config = dict(
    n_layer=10,
    norm_eps=1e-06,
    qk_norm=True,
    parallel_block=False,
    init='normal',
    init_std_qkv=0.0708,
    init_std_o=0.0708,
    warmup_steps=575,
    seq_len=512,
    steps=7956,
)
Each number is 500 + 50 x the weight over its row's rms, rounded and kept within 0 to 999. Layers, rows and columns count from 0. Numbers have three digits each. The size before them is the row's rms in percent of the matrix's.

# up: layer 5 MLP up, 1280x320, rms 0.0613, rows 1203-1279, columns 128-191
# down: layer 5 MLP down (transposed), 1280x320, rms 0.0511, rows 1203-1279, columns 128-191
up1203 102:573474507459488492587544487526549501615560443442490497482523476546490533432528579564500498489537463520469411444514582564457586430524437464564593462446582499569543584568578488481500496474498525
down1203 103:449383479536576462521551444430560518445530437599551577499497467458552440483560488578478536471503459596531476484476491572496435466454464428547503514409497451509478563502433414535497452527472526
up1204 110:546436514493536542445465535557494536535614481531477501512535448455579527462472512607543536521461464436511492575513495515493563474529535460465529424423562523539487441554489490571630439535477506
down1204 105:420507525513510495455445473510512487530439537540478657528472494489613493415419487481526514517399507424577622670508502423571525553457572608465460482504464499474461449526479472591533369441490566
up1205 096:571471488432452392545535510544544480374536613401472472568512468513504441480585517480576474549482414437459506522550565491506607446607517479437556523511505512411528499482514471488494457444480548
down1205 096:549531533568531594393490504425501482576480477581432620436413506571443550544495451454453487504570483512521562552429454532475485606489475576530439521495536564548537425539424500466463569542493385
up1206 100:476468481545494557538502523433536574501531476524551446451520419537531502533404520535535532547502521530551488494520531512410540572563503582543498497461569568569492528489342471562511447513492392
down1206 104:414489545495461553524463499438558507516484453555569537441432430554426442505427546519501536524557402447468544510505489499511511600570524508491476458492476506601506472405437450546443492476570462
up1207 091:514485543443483493578493485527559518337537549534473459526502547482552457466467520535415437594553429521402528575519558465523533362433571535533474409488472577476442509440545480532554528488497479
down1207 093:477525433494491420502548520530508515542463479508480482553563497547499407526506476534431570541389532541518527401540582441480585568554460547569510379593474418545417431401539485476527444524493454
up1208 096:570476482490533535401509558571426562477520616505502599517539515489571494438461444454521533479562434453557447481425456443514469417420555561502558442387455545506480592552473417466489465424453527
down1208 102:600450467580498433387508567582509471524561505525467511504467521422503463457457395463464517488515510480540530475565473465495486508501455511561502405533518475555473470497495507506487583508536380
up1209 106:475535492505500511453530482541572543489557462438494471540455419595484515425503593567641534428486508476522505464553508473586600524470469551497493501443527460510467652421530407566467478563440549
down1209 106:516418565546470514441489508607495499527464477507529437539522409442471516623528480481565442459541510435471472516453465543515457473438369567490568395462486558649487453444462529496578460351509544
up1210 092:566466503518496533525504495468583422492486543477551558463550457491447547428528539573513513521484423435470519584460579596499558401487492594503541510507553524556401579477424429613529544438515539
down1210 095:472558544501472564572532548487560547460458498487494568604587466426503514488414506436435468521402516525506523470532519517470530483477528495503530576463527457542523520510476621376547561479512527
up1211 110:590564405488522506428552526510455466425534452484467589486542541502497571474491574563486501441529478525524410500614602546493547446504541455493439454465605498494521555503529508471494396481452518
down1211 111:512514487543476498498548476586429468411533397495520469471613525407459580557392447518470573527407441506533473464527465497441595430490449497529421449542482376463512593536470449466523471533472510
up1212 113:593602467441428429488476500583555493431523566501485445410496532519512542512504541426533608468523521467563452501528442521581575504559550548487461513444481516459547575437462459481536586403417475
down1212 110:570453584510491448476511495539396506535454581473459532532495407541500493508513513472472463506586561511552459539453488502462569547503507527554519429442508513473504471468495500566561483537484483
up1213 093:497425441487546478500440583502457524436554462510442634541510551583488456552489488532558508589496573403533491491465459520404479463475421475435502504542484582506546441449407544510540518537431519
down1213 095:451506474454520456521528517495440500523485534451464509440547458438469574504508381514431459450402487547532554560493537455474503600516572462577461575571521504570525499574484455580435539530525501
up1214 109:535509384531480528473651541505494557582510492484529479430548542452560514450440552602536498635461550486536451452519439484574560562517458441530504526427516561511524475491405482499547556478492448
down1214 101:412489456427555537527470495491456514535484535462524500449584533440489554358495485559560562463471538504596530479509503521467495543463436535573505625490441463535558476413433614473594466455510410
up1215 096:487533460538531472495563526520502587494502575497583498548543510492531483508459543499478468510540458436520529557472480489562481521476509510564451467472455477474510451572398543460492441456516473
down1215 097:471500408550487407421475477533547450492472506468441478449427600463452453485496492511442503561433380582490508478544494475558431585537437621500557439518467465534585559476519502528545508525505501
up1216 116:458565497485443443610532562594383535402465496456492455467484451535525500535545437473523501576512546476472495486526446505545533510474482440518450478375547454555497457517459463460480453509484535
down1216 112:459534534477414434573508518555458529500462545493422469470607499469538492485543528487575397521503544541489463479486492531462490544404590494562482611447508450515417459510511531431527453444601501
up1217 095:462557516491487461540520547445526471429428448522482490556618461413536471546588573445540472531512490527450501505564440467558502548557544427493468533468525487433442434500482523525528550537414470
down1217 100:471523498522501531449558553536451528561492464529547494530432473560533512530424530502408575549439545531507520521494460500449489615573461612394434453489530486567626520540500505522524443495517469
up1218 100:487534568510541493478549633591520449425462528491438562575497531503645527448530507495429502521524433534463454513495447512569577556371507555459459385521520503520479502496500479509518476496455440
down1218 100:435389486515487464436552454539559491612410559516579503492534584443488565522535512524410409491434474551469502465510452459468509528508511512565475526467458496520496471540441514592529539454573456
up1219 091:466526604530450525530520555609512473465500610496547519569482536481589425604488595545541481547566470492477501553470400512456457452541588543462490476466473487475467407532484529534518520506520492
down1219 096:472551430533555441456544452555531535499480456533517489465436498482472543393503480543497552587469526524525507441555503515625556509504503501505528584441499509487519485464561490526520599504577537
up1220 102:498484565467464510509562521555517469541480557506484626546536523570356478472499487516514550571444483521494522582450418487480453573565413488537490425472502457476520521548498443429466533507453446
down1220 104:455576553518478462467425492485560481591526473523401550589496490453442534493498460542506545541457521563538608511439448567516482528495482503546504448550483471444557476499477478442447568542518432
up1221 100:478562478542518465448514412442492574411476428491526521406531577497515511440541463498532593471372546558591537421469497477517452570501485495457521442445518526445516534440547470501486518560462425
down1221 101:600415521499421546558401556444585508422462542488543459443442520487484491526471491545476493446522462494507501460445559481509523553534569537506520516525528542552426385468447474536457549541432515
up1222 096:496561481486584427545488493482443605556415526487610421372516500569506547490553508503523520508622435576568482458485516485509434511522581551507491483431525508506490491343536529536585520456446453
down1222 093:559512432569577598532494469471484555464455540516575418454615608477490523456558551523551535423487492476506490540530469525553533496482531422585531490505577567502551568482453563475459471474496497
up1223 096:562499399642472563574520460465530496561541512592542596518465503529510432554462386549451449583552424504515466507495507591569582505467553436483522452459535482438458559489494565502499549498490532
down1223 101:527539532482569427522468410502558490410490525499465484515471383492430359480537501536479459454453481466492515516469478550406490530545486515477556436542404526480476426488525524555530519531409475
up1224 108:593642462449498440478536515464462476493561528513497504499490517492517444515502549450603493561441550572473557436462413545569467373372583435487456498523525541459471476456398468454503432527400362
down1224 108:459508542451483449570578549539570411532547548528486505480501480463543461419447489465529556580525558482484431458534447546559559409432553440598473638471414546419497545470465450452505472499462400
up1225 101:518470519445636507542512491462496492509432482540516574553545509439589474484498531570473503512516464504458558466509507451424457598510439507491588448535564496572550523431487404533563489556531438
down1225 106:486442472545461498439509573523535529603577479564412537438463509552514420468503509541481509561450465534582601474530483531447506565513412568511447458484472473547503439530525443475505484545508420
up1226 101:494488526557483476556439488446604578546399558611591598508545479489532473432493498545514436549474413441407509577534550581528566439564484453513552482400586567460512393574583461509481558521424445
down1226 102:577481468527409553519397467540522420501441563452432498466521576514483412459520463529505423482517540456524489457506469510510466421553472438613580541418499505380475498514386432407494503583461555
up1227 095:591523428470511455436485504435529619456498527471541538476521543466575446497509602494510654577600454527557529476479587458483513474492401557470520539481517494465509471463430480511426479446575521
down1227 098:490525453494494491454413492453534449596476494535464490539493442440486536473443527469434547464516550500503510497509601539463486552555463515504536626478562485471524456394461411481505575504506505
up1228 096:535477528478528479462508501585560520501586515478522481547477516451495432585525477513509553480559484391496440552495513458580492533479526489473651407475480521603455419444496541487498484438492459
down1228 098:553522488428542539443449499477491651527458389503456469454429492451522440532531519525484553457595476464549570596565500573533545506438587491506539470472516465575432521530626503534531605535581422
up1229 101:475544466571525556577511573417495576445474577486472393573476530611560457423513516574510484463526434380438492606423538531469414413538498504499611501580588529532456529453550397566529448537536436
down1229 096:542432459497517472482541452514429512612484504480432537470488488473469538458450457527381431500541491483541525565573527575411483505524484476504531623498506517540434451598610501473487566476479529
up1230 101:459495475479583506592504487482504512470535430553534519544511502555469506483460513561554571511466489456597481514525438585431506475495433521501518486511473510539519389530535516571532528543379500
down1230 103:459485515430455506544475481461628517497495470563519445522565490406466450525526529525460481478478591481476497591527474472497509441486579625513452668549550520580409404488447447477538544394469414
up1231 093:559440491555516544446547487433546566496445540460623527538551547454474560492420496500525491485501400513539469509485471486528497477556573441530557537517587593460504592469500477486498455484574495
down1231 091:542483524503447527539461459501472475480442533582495583463476527492540473521493492475582503496511519422477510513467490543490521397535519485474466771532427447519382466499520555512538487500437442
up1232 088:503524576509563517517487520561474570488475494484491560618466553469431446509553609532536539472585615505558458585467485486608397403506468487477445524559528513532517458516480415542434511508515494
down1232 089:457456461515518521518506485440612595632503527515424512452439501612404499456507483537604527593493498566481483463488563457478580526530491557503562699463514447532446460526503479495556526580523568
up1233 106:462472463606550535496430535534504624469521500479453580452546443503546560424440513555575544466517464493550481518426582504509462421465505548498460476589477489550484529443529510515549542471548534
down1233 106:516473461471515583600389522532476505397580506485488518472438465550451518518523513486457582591516492476453490490489598537416528545432444551571523484532515486593620505590438495396453577488536541
up1234 099:487391421535459557420544451482510516451590461620531580618587522501559482530434577489437508539496469495498485510437541529495636480540488486350537424477476521532421525513545422500512464473420422
down1234 107:548551510531579524529525558515543585494532524436546489577515579603465468435564471451566515373542476488450554570541451559459488615501544440528389424512456550503490471475478537563507460478505441
up1235 092:504466483481529504517444519602462507525451495481549513425493449516446551535490556504455509475529414529490427531521552493454545540445425551524513498523632441482498510452646505536482499445397500
down1235 090:473505517411506470620459474422563538516457599478518474526491533525419556548569492507522531460471521467503511481542480488478413567423466515541493618479454525500501534466443527504540545540568494
up1236 098:486513406493566522462475542457567592484515418509628519450555501485549417426425543572424460483556479559490475504475520539513541380549530458515509526542454568484471543539492547477547513500447552
down1236 092:493439521550542402439565458577530490574479536536556533463554564503401518646495505453482493530405497515540558526499463461506453549493489521520554542467529584491551414463482493472462462438482503
up1237 113:498480520512466472545555484456506542457493524501546574536540508550603614560510586456606437472556442476402535609551554543486528502440533480480506487512522465379492485534450467485613517536556509
down1237 112:461500523465534485451444501464487537562531508448473461502521559539507496519541468575553410481514475518399472443455436510518475441555481451427460530505426547442510518476505443483534488547602532
up1238 099:530513436472515474585529505528542525444469440605427549543551585387462386381485431444476532483491527517512528480587608588592563471472533443525469440537442510491531437485547464441510541370536498
down1238 095:487445523525507526393507480488498531559501505442615504443425461559599580568502520476527510446519510560567594562544454467476487563582401507487524510423582477556528492539511435516432521455542476
up1239 106:430620473438570509469524516514409508514437488495466485510486473591503545484534535533592531338531538474531508432434434456506447522444471618574543508447560429525483460493563464449516543393426483
down1239 104:510545447530418549553443546503470423494563551473498412553497368550554587439508559411588514492452513487424510446535573499586424443502450500486523508361468464437480464566463594491519563541492492
up1240 098:540533466610520463558479528537587513456485551521545522549577508501453490495534435592462434443491514519468390486512466536526520411499527564561571457467527453470462457519473499446487566431463568
down1240 097:523424548494463583425418531548450567528395511553455462546508434468527529490393453463488521481474526520609509565408549552508477537548470532527524398518436466503487463501505495472452444528471525
up1241 091:606522484451474549529451533525474607587485469525491580515496467468586455518450428510441555473606475450551516482509467562417391610542451441529535528464503507530486447382500499517489514580560416
down1241 090:525533441578440423510445529472500657605514515565388468487430478491433504405508437485627485472502550552498565405525506486419477574390505519590504552536544505513488603476448492498457597478457372
up1242 100:585550483472553440506507475449516513489482537551454496491487528515523573440588568473524505550575433457437471534582478488477417529508427502533471442400584461446435576451479411537567493492436485
down1242 096:504557501462493491564571430428432530519554532498482459433498467353549462444478496452526508582512419496501435503506491514511536554478476483507410559546550452515530507585523610481519518503524526
up1243 092:520422443513518403473540524464422456447507544460470591462496493475467416570581479483497468440525470476570536603485500471577474443549550472506584431506512573522431475575507504557474560427579533
down1243 093:461436530481510460548560432542546523488444449555419548583486551467417427514544461521479603525477506604492480518508516539501452474549403526526539590527433457610497456448467572468507478471518477
up1244 093:448431463510509484603506433475468514428531469511513481494574512514476537419462547531480535419506592435391601447475471503545590486472508385416354476422552457493494551503412439475503542511517591
down1244 098:526526475441483442491514556453555479514406531607416475499391493544493537501440502481512484445538520463476442523451532480499504528578597558493497317499514553525522412488465553493533414468497497
up1245 105:561520429430533511472505514520514553456515466507518527554584597447523438524464431489550504570502478477500417481428582541429497475513399495513529465520505427485518516526496354532519449429524541
down1245 104:501549512536520511535562498566409498453408391563448528466440509443554517563562399547514464468456547552517550528498471505617560513414427433420474513407536545558503508592524479517562531443523536
up1246 092:452427478487496436526421559465579420475413483510527534505565580545480596423479610535514510547516512528458473595479365511435519408542460512488362532521540493460545478603422546429464454600484489
down1246 093:561524469481508581534462497554474547472540505455555489499471459499549473488469359458581544499506489414483467539493484513479470426547532546483523563503450394527452545506530480553493471509527475
up1247 100:564509540532552535527509488545523505438505570470540452572521493527501504478480483510481565512508476486600578532569490488525453379484570485467440457470518515534421546424530440439565545510576541
down1247 106:534514508555520524438457508512495457472500519562478560466444464556599554461517472441516538536579468429447628440519493519494482517551622453541522419429465444488564497512461535512468546524459498
up1248 097:615535521483576494514482574491580504510514452582492647523506508580523513541522492488554501473475484481390423533473502472425625456521481491554508510577558619509423485546518395506560515545573428
down1248 096:556564507618473462469562456510522531539508553467465478442483469501474492486510522458484536427374437485532554519508565466559526512534498507482526471465528479494517527566493483472506553427556513
up1249 099:519558492476455507511497453496522611498496474580582494481470461464475447527395476523520452490539506534536388616487461450491425521469544485520604443488485557472539426506471505511522522519507453
down1249 102:451564486514536516410463500480536475549412451529499518592452470472565523531472485547497589446565480487492621458561543463555416459570485446453353475475435524441551469470461549402508514572471521
up1250 099:552473456522520513467510480460648479409464423588415508387481441578491478495481490459501546478540487466458491570615527572548522526452459495453482476513482528611371478462518475510599488514571554
down1250 099:441512484513533519623576558483388419467531569507449349529482494513435542472606535470519445502477524517601469519463571440484483506587597467529483526518487484444457643518475486583478510506468464
up1251 102:527560488411552561476582528468445589514562494499573567480484630416480437417515560506522497497578478452450434444407473430525459570495494576553529379444490445445496555521496537468509439510538506
down1251 099:489497483478536534426508483458496430539501527537423426549469491442531519488515505470534518568527465519484467469388487498609516567564400554533579523526501410457508515520518516530474501535459461
up1252 104:615474406497495596562556491571617514514594516507489556467521480544484441436454566520567537580521468468554478428522546514542509459432569541379527472433483476436512470466545558501436524481499574
down1252 104:571455554526457541481503517448486536461498528593497569482450522494476450577594493477504385479468499540525496505509622493527532482477546522494466569442534495566418418583575565515567535565508532
up1253 094:425412488522497518516533457480531497581478560508520624420517502523486578460556511568489556519464455563439573603484607507558448517467624494511540453480530553478463610442516455534519486467450435
down1253 097:478576524513470596530455527534486424485590502578464429572518446511551523523475465562514499435515552538534454419514545554507490482523423482535498435431537454530622480473415454421517436561443524
up1254 101:562546528522547505502532494469546579559506384500567552494581469443448368470491446497548406462532527501526452541475446541489400504520532541476457418550458567502422509437469507571535535554500461
down1254 103:559541492417479527455433485582441444514539390533550445467450411519595512496509510467482449524633445463540464519482493451457529494533455574532560540537463556498568431547539511467555401486420522
up1255 102:518453387437581527561557432465440514463476599500568595486547525562489483494450458506504552527459518499405456569588507472512521507462450462466545463459590567509523468389444505475580492436506454
down1255 102:462508477558470497509483539484560481363490537485433525532458470494436557468500422521562501575497483432479485540440480558468416522583471543475534644550530465534527365432404520431442533585514507
up1256 100:492510593427588438405509623506489460481519532478509527481448556443408461423568487560544504443502421475480475514547588497628557518521472485504574494549486543453528498501425438621496460495486521
down1256 101:486526532489552486574439449549481449510510568479561558469465558488470566489562508534442534586553514514473518504465584510546471498501509533430480593547528545513549506514496543474504472456475465
up1257 092:562538491500503541519498521467465420482469414556534507536493441544604579456498539447455639598467523388452480501474511438484624501584429552586458469415479539535512461387536448511525409442539472
down1257 094:503568497492565553513549466435510508488493406549537576638492543469469527408478428597502457499468416485467536512413542513548461480475565524498548567525496486525497470512533454476459514513492414
up1258 099:534581527595481595538505466409423579483486504437474442585611472581573570430524473536546504514537526409493461536370515516466428411562529539532470471514437543479444559518522422398532467538532456
down1258 094:537544477530435508500516530539523510558470486416445536508535556512436526584670440428396361437568461545553512488538512560543548536426463495504554602521523460566454421539551497443618546499541507
up1259 102:433476488535482482577560529466543553484475496440513447372461591493623556579541514450534494536608485537488447481484465481537496557576525485501512427493493531546531497585461543502429606455493459
down1259 106:533511457416557565502493471543484488422495416494441457639494506506532508522437545515472543469560524369477498551537449486493396521509528366569521378478519573446502482519530494444515424522463529
up1260 101:532556475465475514545505530443596529405453487713598522502509494576616524485466546437583534529506517524539502623460588552501540441441532583472487464497502567490524556466501378584519589435456511
down1260 100:461514499360425492449470442525568538513568472527528454567538435546498479512518383456560485419460503486521473618502471516457482511540639513497593533479318532510476452378475518433457519525534491
up1261 096:508489564418601531452521603549606534468491522474528499441525436525460469513552427521457530468478432470606483635502530533424487594540484486534582440491480506505424522523487431557498546509531471
down1261 093:527456451513427548515531528559579468497469485469565489602521500494493452433520523523459520547596559469390491448564533478518469486454482503488490681530465529511447438469446548562471475460484460
up1262 106:479528441590501454445603433509507564437606492477474521457501570476613485375517581497523547631541503547473466472517486482521505462575496377518522518511453533480471557503499505479530520449489545
down1262 103:480547441408543524454476567577537398546469508505521452465486527413507444486424434465505537476517540510520427486533480531538482396448531469590429634450482446457492411554458436345473491573479516
up1263 102:512479440588519466489487523539567456438557561561473534607497447568487587530575534501442564489529471474519508570470504543466599499564459555490495492522496520566551605504445572569523573554552473
down1263 104:442590445523430526514621546499551572503542481492519478429545461541504677479500525619570468522550564551550531492441563533491422510496553568432629400461478489614569491544488450530508518393510521
up1264 097:494502498447577577497527516503527515498500483507470516588526550495485471494458538639456570471409517518452537548572475494591546395385510500410449445565521520479537567541445522434497439474529450
down1264 099:407532534504503484478534532466615541536566585506552453437491500525467529480515479529601522541504508558440521614531461466510502631471486531539492471518564506409550541429538495497595587458508453
up1265 097:557504423545513554498492525426491582459470477472577450389538564483455527505529569530544477491553364418553481553477476521509481435477544489517543479463514604657456610580501493536493575433556541
down1265 100:469548464527416518495492492489445487493614471485491511395429517503504512451500442444391486561540466392481586567460419561405584440534510505494532502506496444659539465494431505512493515568485495
up1266 097:623523430431537401491457523474531490492520600570506484528538433542560493509518522442466478472500547490513476570559498518497571439435480461523551485485517461343393494418397522519669534431488504
down1266 101:591487460504491570479413491503486573469524389490496555487416541363486578498461458475508501487586430508430507481524450450532464539524411470474494395550481520559418473511497513473520537599521554
up1267 095:510436519521600443531488554540485438488486426451484501491464397479517464462465554573495504517592446436519488474468431423498500538595449566467499486474506575430476461417427448603469510538320556
down1267 096:538499560438436588400512557466500546569438530459517557534490526560610461613551447499431454375558497520591482563560465478554592477478580432503564482527464393532454502578598467512436503433643451
up1268 101:650457551540562576465445428469527538580405580502526552474491507488504528448492592513632491516508515491492478589507625576442461397482522535490476450393546553496465524457487580498468513480524495
down1268 100:417484520598489540514476492495500450519560556546586449577474538501476458504523571446538488523541577476491412440553485539441475423503554457529434654530511483426528555560462485499532451443551534
up1269 103:506555468492518496457430481553493421523619469554572479458447482486532477517537582518463471524599496607391493543502475465471527458548505391466531445516496431458551497467416532560489513486474481
down1269 103:549474551498435477505501486572443499515378570506473597530486494445501443446575526538580447552590533502572485506466491470553507660467575524549459452535462432463445554473576557517565544528459434
up1270 094:531460404484601481525473523483548503470513592431538569577582515545525543427582554509552591535444414516460527431552592530559550592510530571403529496530538527475425528418521545530550530428452519
down1270 096:495624472604474523431476558523479520585479492575475569350511555507557473522439456435541447583596489584560519410413390524529453509490471497502522494468524440522460482534465530422365530512474523
up1271 101:496493556476510446488548389513496475554457482510509449493524553491528531500596472566496478476494371428532570548494470581482494499499553490502430447452540504502510487591430469509521499501565482
down1271 098:448422472494441566473425538449597450458601481479407495527519444506564539503490544539560631560539494573525539457440548478448508484528481530469545618466486474412499456521504563539431451536576516
up1272 101:441474495558542472504547562512458439479453437562509546474518461482531448579421514574569477543550410552404492577512502481466576551599492486513532481452521435500514562577471420445555507457458524
down1272 102:485480490580478449553474529488553461440495482606464446434484477519542472425422534516502472492478570454506436533528465515522560504460550581564459475437524530426467525514467482467503453439487444
up1273 101:516458539487514504584482434469516540394512461548532427517561530612511590450475466519513602443559512405568402466456413456583424432521541510550579483378512485517481439420528515368586488579473507
down1273 104:485419537454433426437489467483574534521488426520533516415494506430488423554479463519469545518507511440498519484461392492549455455567493439526572470547532476507503535499394439395555440538505590
up1274 100:483513445515488471564462598430595466543517497436564455402555499505443491481491518569494539527525485466479547536547527554500519541490429510424435483479489594422453516498409463474495525499550484
down1274 102:432532450527477545501508450513487457429432445525509466525476479434538559482436582537536503532561436537413565444533454534573494526531439490503445361503429363481527445504542458542524535541384537
up1275 099:528538565491574482508506335469563475470445499595575534495520516496433547476360548515520507562500575490451502543484499497509511522544555537615463407537516459490454511514514446480550473533508506
down1275 098:474465446459436460524487583514490405470514492458523481529535492408509505535571458510518489346434484530443531486541500514531465511475529520442471591518522450378557483495470558504511487531565505
up1276 106:574454513533487509488583516451484487546565521605568457505519502414561531453455509488510517524540522537518538581575484499499566502509500443485539500427519588539439466440462488523525412453496453
down1276 100:571498488592424515532508617568506443574493464439519530545480459583527537375504505437419477530488511433436502496496455612483533473516545566505525559504546497602477486510434527485503565510480578
up1277 100:491419513445523571525550500563555519533445500480508488574452554517452472513423442482475500553494555568498539477521447489553454529428449600445521494445475522504464544486514426449593579576497496
down1277 094:459561545557476531606469470526528556474428610441602517446467503456567499518586501575510492582516477493500442445523473559563531533490568467523515469469447550608461558454426458386454503445487530
up1278 093:526490571544589585510594500433515526512473552576507522554501550519555604455544527581500445470562450498505506536569444541414585543422499498528473458527596529495562516505467469632564444529464496
down1278 093:438505428475485473591522492588517475382582507451490509409503518510471476497485525524453516551524474573536485505553476490454525464467426482354521610460480605576548526669531532473464537453499583
up1279 097:426481495428578452524542444502440502507442471474524528509568563435496537424521530509529465522432555528468482510513474538454628470556520573492434398452557604428525466550443509430546501555491626
down1279 098:492486477457492451511575430527454542409435544454516429485530429486524376663579556601527453469518512576491584373501491506489527464569502476515555528510390465453508562564501485502589533504549579